config.yaml
positions: "rope"
rope_base: 500000.0
rope_fraction: 1.0
lr: 0.00617
decay_fraction: 1.0
Each number is 500 + 25 x the weight over the matrix's rms, rounded and kept within 0 to 999. Layers, rows and columns count from 0. Numbers have three digits each.

# k: layer 2 attention key, 256x256, rms 0.151, rows 27-53, columns 0-255
# q: layer 2 attention query, 256x256, rms 0.163, rows 28-54, columns 0-255
k27:514485531510482492507493506517517550545518473518459487465498512481470566512474539485500492516520489489462497478506518489528514482523505459503493539476506513469526502511520510537432519500499487517543477460517493492515484495515493463522512541533491504485473534508472475490525522500501483452519488495529505468493511521518506500533538510460511537473513509527524481494499498518464545515469498490537535479467464493498522485533502502480551449526559498511496545521484508497485480479460523536512507540462496483536518522518506548501513500562500505526497492535468484448486549482518579481520529520490457526468483531508479464485553511562533522487532481549474467545552511525506486501486478477519477483544488552511459446492544541490536487541468523506479469495515504532499444512489478
q28:490536518514505477476482491531512534522508494474519515475493494533502472504481527500513503504517501496535496481467519520504481520515492529524517499495525506480496467490493482495473485500484521493511535511534483481494503501497482528479492494502522469527495508515515545511511465497454503473472489480506498501483515503519513504493512496519506504472525525529495493494493478502500494493503483477495507497483482540484524483523500477497460520458516502527459477511538491486471546490510509484509501474530511447497495516469492506518507493466535499562520501507542476506512483527494510490522553497484489502515511472502550511535522511522515496471507490479496510482483526508510516538457472508484494470539502489507517518471481515485516452511501465468501507534533526470493475465526478
k28:546478486541503482501452483468520478489470461473514476524503502484526507481502529497502502491533501511482447527505481513477543500503500513482483464497502507532460515481530494466468453473458511496508474487456447523534467500462489522497469504526508491491505502505502541500524495499541534506520441486467427477499487477497490481540498520510532512450522477488460557491455543508512510497472497468512490485533508496472507511502514499519494549467477534479550512517495500503503518494504517477508440492500515498526520441454488507519518511524494480471509559482532476477468491481514509500510468511426483507493466469501504541491511508473497475471483539524524494483485466464473523467506520512554543526456496504505464474545486527484487454496541491475531524458507555510494538464494482
q29:528487489492523498527455514507510488449559547500503473537478493496491497494528479501511512508498507489465501525536463495502498518512521502477452514438506491470484516520537511482508479460477486494512488428503486481468551462483494509507514513515527504492503477486478524466460518529495493506469533469488498515476491531494500518527488541461466523531480534502503450464505530451486533493510532526479534473470519450496532497491545484559517545468535495510496540507505539503511488508491515493491495465498520511529488505468492547456478493423512486516470503540476500484469493495480455512467514472513501492476476517495478542506501481540455516473525525513488488475523500472483490483542517495520454520522526489499512433503525472520525526453509515546475531488476555479471500492477507
k29:494517441500532510506485575488467456539515522504486483522467512508463500520489455495495545511474519533466494493471525473484470504477497502473451545487497488541485495486497489465544493453504510508424478537435555489503455505489484499470540483524516502504543444525481533502479494460553463494522493516497537486504487513494477511501488496485555505546513494496467476514486466505549475503512519471534496512536455501529535515495509506491484497480508491532509447525498469523538474484531520507467474536490531515480523526497487458511477467492500519523566512495484532532473502503496477536460508532498519542495540487449481479495489498481512484523534543557504466550474514544516523511531502457535461466490549526506493528475521503537494482518476483475535493483530496505434457507523468
q30:508493497501530498506522505542496481535479519559523446519527511462467448499511555463496499495492484477517529505485517517475498498502501505492499482477499511483526509519526503510455527505483493522485504479521548473502524501487521527529523522463537507453426508528480500472522527504478509500495522458450475562498504474498534525487464521513489493506505455501484497502514501515522449512491511526557496529525493463528529500527444490504528494501461551516480510507486508471500526467539481495512495492524513511482484486492500498472485462516496512484529499525479552468495504488516552481528508515519480500479488534506455512482509473474488507499501503492513490498536461548519491551487487484525481465438503502500545491566471542478447486477507521508490494515490498486506526531494519
k30:518482540507485492494487464497483491494493495485498494460485470530537458463477489465528469487514450516525510475504502516463465523473447515485481496500470472530561467502493493468511495526525500480497511461498475438533483507551497512512478516521529501488530480500503537516541492480503509536495550490505472491522544513520536504466597494471437541479518516495479529555550533499491478470521541473467484520512502472530514458478500462476484507522537468463500547500503506498491481487517504494474534543512512587484506488478500510503449528486463508508495493517486478536472512451452510502488472500472491440513566453488497490485479533526496487509542455496552507483502486455514492508469509538492564478540486473504455524494503461496522485448520451556510458473536538486505524534481560
q31:481528479529443487530537448520467554482452471451480502491536496508464481473491506466501520462492532517523527486484479501465486478484484479548481450517506444549503509527456485511539470526494537481501499476476496470521471526497491519472472461492509509554518485486539565504545462466488492505530474496506512464533504501460537499465495489476543508582517526468488515486492533551522478505494534483526494509488485508524479519513476518502471489555524482489518511491514492501497479491501457501537495520486525536471530493501477523520476510538464501510534518460483490525524516505510516468493438449469461500464508470476475446550502515483514522557485481517491523502502484514437484506494566513485529499425464501493452484492518485506515493522467518465493452528471479508526555459535490
k31:463502505460529509444476494513506508498508493523488457491510472525548532469464470529454568474507481529502451441536561499537497503523567501481452476488531485478529513462481480462498519497495515504540502493484439498482488407478505486495506543521483471467524514496494478535497509545506455531470469540499471512516452512470515495475484504545490509494465482514551496518472504476489501488490516505532438477477472502453465473559483482465511514562476496495463513443454480523501510466510463530508490519491478505478552494440510449485465501525508453515518523472492506500484485514456449506497532443514503519501459527544450480514497517482509533498481515535521541480528513518484507459479477519471503513555515515488493504517496507490568510470524528536485508483517461512519507527483481
q32:460512560544501532464491499451462531505502507477495493449496505480480507545484545514482527507477483468505509503491464508436502532487478509566480507495520557481544513489541489503565499482481446516499520489492518490532490521492493515492462497518501505469491497462505513498485530498509525490543492514505521529505536493467466541440465507529512475531523509506512444484509516500464516484468471527505484535450442436483512490486502545509502498497503475496498525534491507536486526497544500523551511496508504588515476538502508447519462545498509476513497484507480436460538467493530471514492484498502490490508521529512505481524477478539466471484425523503546503484547501509517505481540536522508470534545505513480503527524495496533488506520514535547533484494543485514521517497491462
k32:427469457509488485517500490489467517581520470527534507522482506475487513506467458435530504541502471552479505492500493525500499493493545451502535583519497477489495504466485479503497535489495493536552537497508502476501487532537562528474517519489455470526499494495507514529472528466525495482489512501509514484531510522487523448482474513493469486535476491487486471540539507544494507520504486499468517498550482499473532485476481516543490529500504511478545496528497527491520529508482470513495524499499529522528521532489530475540496529500493480513477552454539504532517521524528514495512503531519484480491519480495517506504467506487544471539522561495482481508519500541524501464481497507489592445487483467509526517459491556471491483531471559537496494524464491492487472572538469
q33:490509493510489522529524502452508538517517553466489511508499506512478490489523519497543495496503511520509505516511467519503476479550514487512506547518486479539494554538513518510483479537493469435501537489502479501503502515506495527463492508507494500461522495509509486484507506455504524474489481510483508489528504520494475497529473536493481517509521484500556510514462486470514553551502536457508489461487476517477492474419502491546490467498495516480530486534525449501538532487457495559482477514514472510434487529506514556504507505457543509510539470491495497521487483509513516515568474469478527543496507496516455448474494437513504495524506498495487500525486451471523502454539473454511509493506483514512472492471493518517493502488481491507446467524454511479486487499462522
k33:574479485501500484500506550440471468532501498515463512524513520495485509475503504563492528534474468523486518459529452484475508513546515499466466481477520502497495523469472471484534501492518497500509509520509513481513460518507477468449488485516474500496473476495514466491525483499504515486540484463497538516531470503509526543493478506441565473500467529460519491485443538473457422507485505464533480476513565492511489509492484503497520545513488443484522477444526535459492493481497454542544525523527486501473463465470519562437484503497519525508502518483506497500500499479514499493499460513512495530563480541471500516471493556494507492501503488522446514491468473491486571516516491518496466541454496506487509473485487517521525559509453507480524525462490512488477491489505502
q34:494536480488498533504605443453538521498498484451516522510527495473507451503475417487452507511485498528509524516474494523461516499532451516515516539447451463537481489472465534525518485476501480550510505473527500538466489528488507501475506444473504473477483519461488555514498569489501478513500566523461498525519526572529508507536529483478485497507497462505502508538505520499530536503453510476542465513481526485503475499463510458534498511476506453516525536505508558487516513498507482529503486525461507565479457499507463510479534497513540553518483501506541520508473438554490509505532481493508480538512500479506505552448547561489497464507510510524499501479481478514509490579515474491489498538547541480478536484489500488546482507510508513493443529486492493533517447555478503
k34:538502531494479482512479510527478434548522453492441502540463511504509474451488496532566508480503532499466523447463457550498509507473469485526488546516504501512429527440498488541484451501507538487452537486470455497484459478508496534484500507464507498465516534478496456544485509482485515506542467475512550513527498537471500515524485483519448453452557497464441509511503494478497458507502530509496483499490506495539508439450536505495491482517538495511512494532545527535484516507526468513456480513520507496474461520542539516468531537512439544479472492556523515496500502462499479512510474527528522529537476459514523551490513502502519472488523501514501485498528493475527509474490458501475442479496458555522533548501524484537508507542501553482467533548498486558494529520510533
q35:513507480514485537481460480491458522517481513484508463538483498498580516495506428553537517491496524471531455512467469508470479519519494500472564515462513480443508467528526452470521509514483497527534529491476486491493529516511426520492507471462463507534524512536478493504526513531507488465485489519528462529451520541517517532500523505467475520473540511470464485501480487496465515512514502554500487514526501479446493487472480554475492495519495505501500492471512493487501489467549498474506551534530483541454510512491507482487499471487470502507489494520479489505513487517514496528520489510519472549520471501473499538468489461492534540458498499532479546491512501501537514501484486496443490499544515500496464505495529525469472543481452462482469492501515469569534525508504453
k35:505520541475477508456529504467504496477491497475471485561487487478503494440491490509524486506506522547463549491537490496465498472465550490468509527495499483464480524523476500505520518495506507469457527500486487497515468521508509485513457498454495544512477539500545520490524480521504486486509534524473530473528494485504498482465546468516504556503500499549512540479511496499543486552463511556529501492481534475479499543553494492494494491510508445511521461491493501495500506496526519530499461488519500509531572495475493497430546504503540492531532488483527490476468497461493511490526541520503503492490452474515528504492539549503515511519480492524516523515502516589498539479517482468482480474545479487505495523500491478458492457507498540520453491540508494485461486495483457
q36:487488522464519554478494519514478493437500502490511522485490481450483470462477482488505463502507511485437518528543506461509473529472509542480487551524468535512500426526455486506484521482518501439516543477484508472498515525498478453498538515484536447546530464544531443513491516456524513491519464478506509528472476529485505549497506511534521460483455501507507511517501478453503501481527576503506508471508508468485496508547488479501503519516475486460502490469536455494476566566492536499508523544524504576481483516522515536494519538481497515522506505503553477505468512502530498499530492466463466503516546446490518503504517504542499506522470531484517474483521492509525505526497547438483486563516469487528556499503526484477567502535518490514520509492483487520501512492525538
k36:513478473498485493487478500487518473479510478503463509500480540511464497469527505451500492520463514511506498449514508493495504489455521485494522531542546455520489443489483518538491492501521482521501472501518514522533506522460488535524482499505465460505459468493515518473515462512439507515495484499513498533478483537510519478509490488462517462475499532486528499515533428493541503525486475522498516485533444519506484483452523513449450488453522495481509491567493464505526494507507461533518503478496506534499505489480518492489511485493530502501526512499530481554532512605435494521486487496474529519439481531481446506501514504528492506483498527498491527453505524481527521433489510503504463511508521543534512441429541532495497518474495507502551509481484495403492471499499507
q37:497514518522472472523486439470525522462495489493480493481547482498452506470508518490517497567509470518526475524496499474536498511510506514544462485514499554424517524533476485499525563560498515450491484519513447472485510471513506487457486475534549486494526463477486486472484542471493515517477450480508510485529485493502533545531472473517484480464461481471456476533514523538472457477505444511566500457508504483460490468490500518492465512526494573499476503465458508488448490504511515518503472480482498485477507503496490490502531480490506509483540507540506507529452480459519492463492441538544460485499482527479513466496447520471462530521472466474471536487460553502480435501530511477496454464502498526494542434517520480521517522529520446500456526496470507490548486477535449
k37:445571491507504480459474530491502505511467531461461507490530518488548542490527513513570491536481498484495544508545458499526527453527563504485501540490516502480509450546545557466523472515459537487496463490476510517566492486499442484470506532504525481511519539492531520482512500499513492488504501499463466489490473517534509458499465494546494510506538489500488464490513512511520493479503536534514502490494534520561509469506510542517491508488514542506496507471462486503529499478479486482507513444490494501501525499485480546531450504512444469470523478418554500496501549466453532555505473472533519507478522502491464485517484470498491544455529452496493454476523479533498484507510459515477475516493523513517539523492460476473530544542494506524536540470487474490475473443474495
q38:532498489479488518521511524492519476475484539468507496526483566467502481505500539507476499510555473531536497514606493487495490471520487469517505560501507515503498473468493500532462503460535541488563458517515495504513516523519539535549485520458493485527489492517510502515531534502501488560474503493504539507506458491460500529459532537526455518521477504508550572537474445578547493497507522453495518500520503477487481486513502431492443457482479509454498517494519498519534529522544483464482464516505533477513491504506491476462540488519517474525467519516457503500530516535489452465503516503527533540541503489523481490504496522500519495495476505513507495498515521510487524508540478510541513511518497496581513474491468516491483495461509473505529510475519528517504488499517523
k38:530483533475457485470471569502492526485489464540515503480525496476541486515518505510525493521502514465468508472438468542477505476544515508466506497484499506497507495510534516465541471505499445469486486500525493494533509512533544480505495431496540457510449519525448531510497492464459526478485467459525516518516499438504537509507520510481539495521485509486485462523539492428511516544537511496500506524461486490501514504561562482496458500535503493503598465474524509488517513484466517510506472518445510516476486489520519529496533483493520467515540541488462490468510555514525500471477549445489479458489493502525477483518452454500498492545512477489509472510504490454530475445496472485514484524516512525493538508524515459518479537482478488497520495511485512476497487503502458
q39:480505520527475487512521483494501477520499502498568535510502421458510481495540466483511523468486500468513510515534509510494483522504456506512507504506480523504502496504513494480535482506487493512511490497494517489510508472502490514518513505495502425490475495440476484481470502472448495499452554496503497479500484510505520493508487466454505479525520498519558458532477475490485473562530500463507492511550556511571492540508516519456483443491499521527537496523465476511494503468540462494510505485490510512457549496506521496561497475503546485479477519485471533457524493513519485470505515463518492456487466505502518462520500514537542531461478489479451478523516516511501476489514510539464448513465509493517567552485542476506502455514479490511505512475470487499536494485508470
k39:524463538493480477478511524487446438486488487548466522493532539507406455439538473525514495471483467586537479468506547492518525518471526501497535443463492476555458466482492515503485469518534519479495487533531492456513475458465500501510536500481490521521529519483481497502498535568487507550508513482491520491504487489542497525525497483502482544565487528526493525535500485524521476433485508524509491512427502473493468456501478460554486467485510541501503501515509498488469512544487476470484470481518497461559509503503523476492484477513500455492506502468544469500551510505501449510510509520446512474486501542479492504554475458485502498460524480471478522482518523519476545535510538459528491498535460467510458488478511533492454578503504519510465507516497543455481506473538546
q40:468481530457499474525495458456506517521510544520515538476480485476513463481505499502489506516554492483457491488491535443485480495512474527511484533500505468478522499454497515543537523517556591489475533506537501487458501504510467536519448482491518465519508495515481513488512519488531471549507454511554503517508508460531519513516470518472490527476467508477479524536467543475478527511474531476487489511466557529443500527485510530513497489530488508515506465491476511511494528502508465481509502507517473535577509511486539503515512542523467506533489544500469467521502530487536557489476511501438482488524521480512496536493565474465521482520526496491491514467477538499515491527503494498551480483461483496493495507487474501492486509503492540483498457480491530503492462533505493
k40:529522512535471568455516519516543505510486518506553473505473467513482490499518511465522533502474551524494506480488523493452478507530472471488517495487498521515466464467520451461532451490472538546498524533487507459548522484523496491499473530495499509507472506515516501514505518471499494504472507511538473508473529480486465513540440493505522511490548511454473501514475472470513523484473490476502510487503514514485511496529505489496454465508553502497458492495508530484509517491459475506511538516477520485489509464524527502488479523485501534485516516477527555497487486514507490522500468426459526484487455458540489503498477459517515519469505455550538527503489441509495478513477508480498485502518510494524488465493523523484522541436506480488463518526468493508445504490485494
q41:507491496468517521519512537504551536496497536476506515513508527477487490465526429539434514513451551474556481435485461447497499487469516494485468448501531466493488464483502495504504526452471503497532467518475548503484542513523473467474494518458527524489439502506550521483493482496486482516491498492501502501557495537498543489506459523486506458523530479480526555489479530501483524488538486543471471511505505454483485522503502461519498542517516488505516506513490497512528462521469458535475555482524495489448509514493504497482525469480471557507522522484487552496490439528501488541483478470510466504511472513506504487531493491517492534519512545534496508546529549488489496474505463485493470526447468508480510501506472507504537498533521491485505531492510514438504505534478504
k41:548501516500482515484537517481483494500475517492490472473510483472487482565449505487516461562510424514518543477532479520536476489484465488509476474515510558477515519466496517513493463485540540492470534422544513515469518536463476553521499497442540486490515505498456483463488464469509541531491519492541500425534504506494474495506527507530509541485492473539445444512511515475505526501533509496473546522487503507510524469448517492508482509458519518492479473492462482482543517526504497489480513478508506462478517463520495551446440457473530520507522509503546483545492505471531509515472504479536510514504495459504519481461484534525489463549470500512473469503531524461492503512458493479538506498474504524489500481521475501480510500506506517514479516506541493479486513498514529
q42:510483468514541491472537521481479468510522507513515465540551484477511489473515459463496509512509500476500545490464538522514533520486517512502517519447458496497541541451537497522550493473530504487512484497510491504476497482536502473514522525544465484529443466499487508489475524552521488481514545503492490467477448532523487473514514490458530569502455484543534553460529517505482480509493525506484505514492502539471472498463501448510500475534469505487502536450496484504460474492517496494523489489477525533543515515532551478532491481488526514544456485521529555492508520486506492491477545530504502443479480520502535482521457514519513482487484492463493529508506499444506485486547533527541499477518501481517481483520491488495535455474511487543498495539512479503462510513519566
k42:460516488462474531530496553522507502468474503479502516495522470516466504508491501552499495505490487528510496543512523515522496522488488481493543521489537486445554520520468518444546508534483483474464516470486467549499505517488521497494484487497533498497542452490517503424480503478505503500488470526504483529519473490518483485518502482475455525504541524479449489530512522503473495507477541505492538521534467464523483496495511473545505486497468485471481513502509508513452532517503529495434492505470527501472499501498529511477503476522490502499461489528450504501515493499509482496530498462488516473449498551530512512507513496442458504499481555502507494474461519509504467495514490475545498496466511465508508497537494491496515556498497482495502474557476514496485480474525487
q43:490502475517464456543497553535465501474523502465516486484521491499487517472494540456459512486466473503500547553495511445512466492467511524495503515534510487470485495521499480543461538499477519517484478486504504476480534485433500555488494496445491493479503513510535509478536523532484513490511534509500508484480507530515528511538472456506512459515513521564497551467493495494511487456494515492470474475497521512519487481484504468476491507498474491497505495495533506502483524511472555517508484535485512541487496526543479507514489494526502521518497505482502503462500526501515510506522443532516485429495479436576523492498464471498514485474549530482538529518503557424456472525513482533494468526511476508434460506456495498465513501453492531509522510488475495504518479465493520
k43:546519533541484493497486452508513503485493501520447481502518539559533558510486509480476496520502517522492509472481502523520494477456496507482526530503511465516496522550467503492458489549528563515480489528525473530514513498501529461505478516519491504469489438527540526533478443502492477515505503485523463478457555443480444447511498512511492518488482506497484509519524489535547487489463491470519506512537494500501532519482482556456502520486498552507471491534522510496506512455556540483527524501507507466499500486519495506498490543486514460505479503484478461516501511500480510486493535523512483506536514501473504531541499533508507489504453514515473490508498497465484475490536497475540508485520518544439506484527494513519501541502494497495523489472509468549510506501516491
q44:481502497451480537486448468472470518520485474441524511500451543505513487433484494505504501512523480500480513484493487514505532500534538473552493447500475513492543467479504482455509537468542513471485518554488529527491500517474487438542483489488537441545461489529501490499495437535510495508495488482514516489491436489517520497444521526522475508542442515475501470482523513488532516519542471511485502457466501474529525477486484535449507484490478505481534477478493512471549490462498469542482486559484496474498481516486472476554488497536491502485488462560487545497474529472517568537533503503476506511497521489503501494553484485489499538503533505525500525526456468528509546479533489483487511462493482496508504489491506459534506491511477459506476499523524519485489477466519537
k44:487507456491476483484513515485522514462489531489482514482521483487471542523502511512492507484537448475521496468540482499516474524474521532513491488476456536527558539534510490545545454539484469536497475523470510527478488496561447507504493506506562530491451508526517496469532511449506490486468505521541487481516490485507519503506514501557468548530503483534453494478506484461499513499482481520532511484505494513534552491540528517512439529519512464543500515514521492468483520494479467447482434475464503470500521483465467538528455484462515518494460556551503517487565481507502506480506485499503467461483528515507467483473508489498529523508463478518510512451509501498483517550495478506512481489495490489539531507476519547478521497495504488471466495517476538491514478492555505
q45:456473530488499456504534549491478541475505522447482521501494510458537509509519514499519498505507445513526489476487508499542501497512505501534505526535493524538509509542518484534494500506513500515500473478538513478540550457567433492499503497505501510457494492495525526508486482524493498532515507469502460481509511501534498487500494454470561548508511527522514519514502490472511510514506479550525497493520461443521557511512522475464496510519506535529490524508485515529509479513505541495490506509569492523505494480535450479520471481502525518505516526512523474478564522546491466502501526491525508531498482454530472486490482511447496494528471521534465476554489453513484486498492530521515487519504489515501499478496461529476496527461515516483503554451583499499502493477505496
k45:496474518508514509506545502487501443472474521544500503496534491492503504520492538492513502453526500520537495456508520540464502496487547461510492485506506471512480502525472473516523520498502521479513487469482553513568467506500526561517497489499514495490468455524496493489488484533514501493513494463479539498495515532505527521477506521545491539515495490506505481500530522487514529518506514457505541465524491470504509516481471499509509547465483506493537503512516510521521525509510525494509461524538474487549486553517503503484529534505526490501539476495549514496512553517508526492500452490496514557530538530546502498490545514456459468491528491484505508460548500519527434481513497503521526508507508490496487430506516498469507573515499545511476491494532525507516539515478487
q46:504505512467553499506528466478511464524475454508494514490535473509466479467473493484539497527515497481522497559441505525486468472561540496457519474499463491498490527478518502521527498498442523499502533480538529473491522498508449513492462542495478511507522534506518507476447505467510495500519512504475519484495506470546548474530492513512488467452519491482483531469568461542452507509508540540504507478535499500512467481484513494541506464483497492489564495513495488502485531538519502469468541509462460496458486525522491455528500539518468516447470504511498444503513553499483512515516486500538494474515545540523534500471515489507479450545466519495534500514480556505470522523517496523512446491472524479446496482470512525510489507533455467501519478514476532550454541487480529
k46:502493519526507531556506474494453528483527507502497478478504463500493476475495519476449510516506495557463455509463518470467503503453519504491517506509523495510524450475491485531533466510488470536518500492480448489519498509508474515488470495492488470480461471453484462511527526494457517532518460471521474519506474499512423436492461533489475469488541524493480492494536486527484547495507528514494461456494511473540533473486461512435489449461504508453444478501516497483472531505496457499503487492506525494512468489527459443464478480516523467475457441501558508526504507512521498530499454494474487518507501456514497560535479483543476554504495483506526488502442503502505508571500481497473462496482478477467492489527462504507533449503533533506532494520504475476491478485497489
q47:537529512527505491486528527537455490517499510487506472488511496532511486485493455500472493488439498488499524498513520564488499517522511520514475512435487492525506482500537563464515467538466499462496488478482540557527458502509473528496476517504485540479475506528437490457502505453524463512538516476482520476492525505511490533516523450504518530525547545488548497497488505511514546474482544518540526542438531554525474464505551464545482501484530523506485525482433513480554485492509506488489535484446515478489489490542501465466511491492492520525522467458501454528519481532510490499507528516525492510541466492476452439514496497485527469467533535493434473470497504489504522475500531507519514467534574516499524528534498485466501521461565512517476515490473487498512479478487532
k47:482495504492455497464457477509507503477523452510501480506475532473505491451531502512483497470525494520510509510565493515473509505528493511504496443518552504467503476508499526515493531483531501508495513486473524492539537488516494523499489521541460464534512517466482425505521509493526535472482469478540535501493532490501501539484545510441517502469524504487518465498499475493539429472504472513511444437533506497488464465531488520501483480531490482502516506450471477508476510540515498474466499519487480487557481514506521550500499496500525522521482560543485539441449549502476478523523495441478486469542476479508525480521506480509468527504535520472483465546541510505484511547481533480502514489533490467529493476448508467566445487537484494542502503515499519515449518506527519
q48:482496502507514536503483523458509454518465509484508509551506508511490481530487478500498550455439526536497485529488489481486488470504491528516494493465526531492499533503496501500532487467481458534476498491525542510512541548548497477511483468583492576507498540501491483502522475518537460536470449533485491513531508514426490501501445490526483514466464443499530426545505507457511469498503537489514508492473516494517500468513484536503473477529486508482497463493512483469483496499478524484529458520505482506467460577550483549481482471516458532550516491458503519466532484522510473456479523496522495525525474522492498507491505500473490492529508483509510490506465526552497531521541479522486478545517476527527460500503525507489508531451467471527497543491467518468487469477520497
k48:460494522524480497490522502505505472517538504504558505506511518484472501468521482492532455507508511506538518496455515501471480496516513491474518512500556530438494497495540489489508466508515558492499455460499480471509458500507497546448506470471533453500506489458477454448458484441479493501477485466490509492484516480533530503479502488528465512525522515521480502459490499478493462527495539501455487494469483536450509515437519482454545521527484446474516468477481510484529484508570501525546537458484443546498507524466558502491467480484507489488506523490475551460490541460513557497510454497551496480482513493494519535531493583505487494510509448505432493505529460500465517464481483491476498467521479467501492500474486492511498465514494514503479520483525525487471533479473526
q49:490496477539550536501475475517454493496546558524463470474490520479501504500471499512498500504536473461511518527489504499573486517525523485485535484492561472525547504554524504546524493459562475487529464466519463458523530505516541504486532508466503493524528497469506559491499502502475493481494504515513507500514515518463508501464550504511460521485552510534505488516482445448512503508483531474471487509495516476550545525441511516501495451481527488490485502508465454498528487530507495468471509476451483498503443524522494445473480464542531505505534517475505469487527478500517480458498528501530493499479484532491503512516553536490464510533520497538543462486508442550461517429496484506522492469531517507490493493480503497478495484531455516500494482503508512484503505552446486
k49:522473444539487488542454551450500459492519508498485511492445470479493504518510498496489443470530528451469492495500536474510465547527497552513513537491481486501499496470500471508478495548483535553462525517517463496509458497491473470520573478512507496514479470523466515516492498483486517499525539455479485499530498517500497479522487504514498507550512499507487509579476500522430523486503518491530491512497496491457579505507487519547478491445507526521527474529505537505469523471477524512546487537473487524497481493479479494447520538523497521497551478568453488470510517561506461477505501515521479504569495488505520470545479501490488493487498491480492514498485505501515481517519495504506514517497565524502471488490508486447484457528511528486549476493523520527462492521516526
q50:488525515497521480469473470474469501445489449489548497515513499515511474558476477428463507488515526527446494478536524494517487456519513485539507477528542526547480522468544487466501475520574472487516557494516463506516515506520523516507509482483497518488519518483512467462499507544509461518510477488510538478453541522504498506519541524460491536470505509492483477500551475508478485512552491548475514494488492518468432505511491500522494535521459474471503459483477473528489472503508467521479512465515458524520502508497523551439484490482522483502459504494479467531485465474490491527509483515438482506462473524535499485540471468429522514524522485463480451526486501516474513544498477477502481492491520476501545483442488536535507476496514546533494487485525414482450554489513480
k50:491486482453458524543490529513533518461486460510523493531468484463522495492475486540476476470516505455546508526526475453470533555498489454500500482508510462441482467527514491445502487489528522526496518475533496516451497465486531501505509504500519509507471456531530490493481503476501484485493506494508510478511449507472479507501514526458472528537461491516494452503478485502500530484475537521508487530487487506494499499503485490517527473505468457521509561523504444511526469511473488538480468501510518456541485517475522534543483504489528526542470488522523533456513498479541531485482510474523531517491495509506476525496496494514486514475511455507519547516447517522476506493555518532466503522508521525493536474506519492498441464524487484490480460462459475506545472492545453
q51:506531478505535537525531464482480479494506492505481436514547469512508470498496505532491451492463499516489507522519494514541565497513475489467466454520444506534519525462499532482505478422507484487523526526468497534529503492497475546486458512506529502478504472523518493505481496533528543546502483548502453532501475480481513471493451441485536525495513484507485463476527466531514497540541484460539532460486520517491511461516508483537488537490516499433482473511497453518480523458544482533534479534511459467451552544532471518563495491490509493515485473515519470494539473494476500537512475498497544524472538526500453512556537472493523459466495476509490492481519479472474497485510512526511449494477529503497484505500492553531477548500516490496502513499510513527510479498474496
k51:501473500475537481488524516484502447465504523518532525532494515464468511512482476484501509527553487574515503519485466495537496462454605500501560517446527473506495464472485500536526516543485463533555466474479515476483483441494517531533479478499508484494532474474528466500472521507473497505446486542494535491546457460491522505538511493443478482485540464513488506458461486462502425491502503498512512467511540475534519503430507443502495494469531425516517489503541477465486498521423483534496531506494517516549497512573477551501459542504514491476557503549486458516490523465478501519475512528495475445557483532503528518517461503486520506517497486491566481550511463512472479522482499513513472490519548510519502544521461473513490485464503523481529494520514520479536507520513501
q52:500540471492507537492503510486465492522502508496484484501515509509484516539487515514465504506505475492505469497476491467501525553480487479550526520522491491484547494500525527515475502495538542518503483527480459489495476491488476448545480449535534497492538459514524536457531512475498503508459468509442477551512480528448479482500465503561531482481525497512478518547500526470516489534540488451493521527511558530494470517509506486474504483493525501476530510500509514522532493502542481476490517525530521558538507485511518459481466462496482504471469533470517511484505464501491533499530554528518539548484507516478499493468456498494550487523568513502468495442487443486523483495486524509525485504511505521443506492501533499528491528532509502487531520543500470507503511519462478
k52:509508506496544451482482473502517515490470513529512522448477527556496506535454479461532521463506577545517478471474499543505497512499487517521493494475511476470502504472475482537490525511499556525481517526500468536556538534494474517457506495543512455457477545514504485484472490531480501513520514519452470439521525533523524499513504486508466488465502527528453534497454503480515496439514499518529511531471511476491512499527525484504474541541443482484526464470490515468518522497506517526465520455494510495551478496540489549485541487493502504488514505483522492530484469536503522531573501493482526532470497496515506517469486491507455520492515532495520533480510517474505453470524494495469473492511511459491489496475467509491516473524425525530457469532559513476479453455471526
q53:518472495547426530514476547500497501472523455492469521511434499494501455509516514518483543484540499482544514524504500475493487490497526506500473517504497520521496523477488523454561470495527521491489480511558485480493517470537515479537515506494488480513471527465528444514487488502489503536484491495508530506494516514487502470515552492518518516555494472507498533568542492492479504510485476478485516485536516475528500455514557508528499505503530470515515541542519428526489475500515501551489502590511511564489520483502526514498500490502471513473484454488455495511434486509472454534506516456521535459472506468470492496498482478506451494500514463556514515470524522490504534489487543452536546495452531488483463535476519514464485485529504506497518497501453504505520483509515488
k53:482485454517539485469505517513465512501514519546543526502515522474558526525494496530486518504527502513479484467472535489496463512484485501514495475495456518514485518483501500434483488471480488496509556477482482482516556460474511507505467499518496522504503509483509529503493517460522505517504540476546505500531505546533451523512460479503522512525459507476574515455507516446483472487473497538509503492500528510487484514526472518443480509466450540533476505523525497485533492493572491482495497530512452536541541523532498495430487466517458478506502462468532478490535558523533464529460496426536455526498502517500512487464520475490485460508475505468440516486471504459500493501564478514497476466495497486529509464557531487518483522508547499487492480508499548508509495520490533
q54:483556490528506528492515532442498474472496517520512502478498551501502513541461495559486518488480495491505521493520509522519486470459517485545479458500520514481507503527469477532550523517457503458519498523477524504519485495531503517447531556508479533529494454490468506448476588495502532494505531482517486529494475515493468504516463471470520461463503493498503480498492507507521487479486516508506476500501490489516467524518420530523479484496514522487536520500494481509515495534477474481491518467483450478480515485441459480485480505511517522477522456453513455496529537498431494529495497494510523540528517514542493466504464462481475475496482481487533536493483499540496451429424493414483471484478493483498482489455473507501503527470479519485492523481502520467507470507484488